Part of a small language model's weights.
Size: vocabulary 2048, 4.26M parameters.
Each number is 500 + 25 x the weight over its row's rms, rounded and kept within 0 to 999. Layers, rows and columns count from 0. Numbers have three digits each. The size before them is the row's rms in percent of the matrix's.

# layer 11 MLP down (transposed), 640x160, rms 0.0933, rows 243-260, columns 80-159
099:515502477496500480484484499472533517487508469497445521496474492518517513485490537495484515485450536546510521509480502477523480535496471478524508578512516543495463502473489513502519474503507501515443475520507503505481485461462539532462524521
101:477470510554480487532489525539498525493506467505512501485504523493477491517467503537497456546520479488494484520462463529508503459452516514465488479515456446489472466518504517499537516482502515481482477474490518477517499439452510494480483512
105:487473519461520514457488517506478484457490453500503523476529471488497503489491531481529510528460565502542497520470494521522531504493469474484529481504498518511492513500478512452464517518537567525492523505486491483505504454468484470474467493
106:483488489504520504509484556484486513501504505485455492514494519486471490507515472504495501459441495452487462511515520501471484511479506522502513541516443491486532434513506477509446505493508532553530474524526561517506516515533551492505480504
087:507463511495562504503527492457533487528489507498518488490461484518533492480513501506477505528526492538525510515495479472476547501491517483463505495504442485498517506520485471514554511522507508496480529461451500503548498498457506501486519552
009:441500517496472497475499514507507490490497524473478515473469507501533523508472523509476485476463545485473507447485469508487502497460552485512513496515506446511532543515520513481509486555491503510458517483464439524495489504502461508531481501
094:465467498517505492524507515496526521521514483470537509498495480515544507508497503530526500515549473530439486488472508531503507509486500489539506510466493493462485491482485489479504457512546526438488503478526481479512506481495512504499507526
097:541524515493472516490463515494495520524491488469503480496504495503536489527463501519519488529507525480454525500504534521485495527483538503498525530512475507529499566530515464455469481508550497510542458499498466503533476508459489465487469507
114:486473479484502491515514534487552505443536519485506530467473504523570520518503512471497516470482450493483503497502542498503494522495536522510481487539464493500520526485472469464537443501462497493474507517506472537525445501480513499523509473
105:526479536490507487488503527495557498522541467517495465528463517495496506535495492491544494499499524548523504473472512512497455540506519504491481465504492527497534483449531509500465516481501517480520477504495512531524546503479464425487504492
053:521519451518471479510512491452469501472532495489473551544472510527510455514496497510536509528484539481478534506505548505482540501508500510496492524509496538520488515515530473476489516489503521442503506479518521440489499496508566518548509499
092:537530497494554498538512540496480494465463499480504533502468515505494505481537494505516520537465535519515497518519495467483488523512520487503499516470463487506488500516460509498541513519513487550482529514480467501529522494521482539523475497
065:459477523442505503536524469485503488499490506464489482515537502509542530519478483493494466502475455491507526475519491482503542528524487456494522477518484527498523477520502508520498504488506469541493529556508517451528480546529449490522491508
029:464492523540535507496509511533487495513481503526466482493492510486509525529462490517509511462506518535520512491504511490494491499544455477462504480502537525503499466488461549488554516449480523468514498538481515506527516526469473492484517482
102:511474498482539485525462478497564505495495475466513503496479485504479478510482531471535509500475504491476529524529478522505538510464503536488504530463527495491506474505509494524488469490489514454538503507485434512523489495478487508530535491
107:548474504541510450539481536514486484522504472511500498473484522496471556503493491504514555488513483484500513503480530495485530504528509508484511502460530530532528477486459493521451499470531451510496490489488502515468488558536515529515489490
097:552500505513495502482480506477503506530473480519511529506494465503466495467533504473476515499498460499442483480507525513521477540479515511497494480448523538506516495506464477515547512504520444548457504510501479520514503553524474523509519471
105:464535506474487468536506483527537474509506508471443491525530555482482495539499514508488500505485487473513500507500480502484549481488464522535489523517529512485500482503476473539525501458469530484490484484467501462482517527488506493467507503
# layer 11 MLP up, 640x160, rms 0.19, rows 244-260, columns 80-159
100:473485509537480484496474539530498543500500465477550497534478494510498469500459465507543509485481512497470527553485524538468514481538480512502510487516516485520501488487515482529477474451511508467514539495467563523521513522486522502479504532
103:510484527527559518501469506504495495478497501509531493487541512520490463492536521518519524471479529514509524493530480486461485516492462471465529523532478497493479480496478525559463522526487511515506449492496483496483502493456519473473476506
102:508477507452480471538505511458488502507497535484477501451524529493496457522493472517511504479517503512481486474489525510463467495498524485483491516530469499499514473490516478489455490465497524534539470460483492487479499494444553531502478516
084:517511503481495491496497517475532531491494522463507468499479490506485470513443494545543494507534466497538500509526482515525513490495519500528501477529534472475458563540482473473526499502475530506509491498470547490475499439523483486484497523
016:469491515484507485537529501516456442518508497491510508455440532520522503525484508473461517533523514503517555487496477545487498459523492492493494519490551496499475488463514536488486505509477520455503516460506473508454488489476518525496450489
094:481503529482502491480494503476470482499451476439477513498544545481512469509482542482524485465504515467533490468481490483489486497505508559484485461484498465495466494497512487509480491473506484522492562508474535536511518492469497478522493481
099:488492501529507514488497472489513520487477477506546460490503536516473500505504509504466517493479509511461532496487490494530477530478488483505485509492474543508497469528488442464483435499506517506476514497496508514541493535525486487501489500
128:504455491525514472530523490482543507474521518472507494471504493489488529504521522515483518465484502505471514484480496532515534479451514511543513457524445507459494502440474452530533485501492507499500487490480487493541449462483504485461470465
101:471502501537498498494487513473505523516460506506473484549506514473504524515492499517497476481505512537496515519498500521518501523541499445504486494487552506516541485495511473534498513516492460490477486450542555494516532508556487461546466476
055:455522511479474514453491566478512439553450489486466483448518503525490479522526484485482486503478490479492513473508510511484513531532529462481509473509456542516515468517526476512490485460503520539521527505479484512504477500468498493472531558
095:500516503491526490553510521510510495504527477451470496534477473468500474432518514476511505506500487536493479495460517523517533495538478543496458489486508495493477477525481488517534521512499491547497532521504498457522493532518523494511449509
069:451482568467503515528456524508483487492522465506559460525501502435570481496501539516548520480517504523523476499524501527505542514530508481484477471536483506506496534499504497484529462465478482490526507516476525491497516513529472475484498500
030:472504499522508453468483464475476510534502500552468498480511535500494496478510502471504534536527494513532527499533487479463473502536522483540485487520478518492459551540505493501515435490507518474485496509457513499520503518477520529534514524
096:506510510515517491508499514483464468488506470457479526516493510483534532469535504507486503455504511499503512471487498488514489524501509527488525502492462493474504454514501451502446496482528549452524472499509450520507498505554531501540474509
101:515490437490518498520531535536482489474465556511499516527518573505498535509515523483500547487542510485511504517475484494456493501487532488512502498516493541497493452516487521501505500490496516504497509479493549494518503505472506525507494492
092:506503514484507485504512497495491539467511477474498494492497495493536504514459503473465545510502551512531485529477511542493498521519522461498476464551494529480506479486514526526478478518452518487511505486507560468504480479492507531515486482
100:486476524514479481469522454463459518473460487477499527501490522469528474446485523546492502506457483507473519461498506499484516473485472475520484507564497514499522503493481445495550451508521533520454507512506468458479517487468509466488487501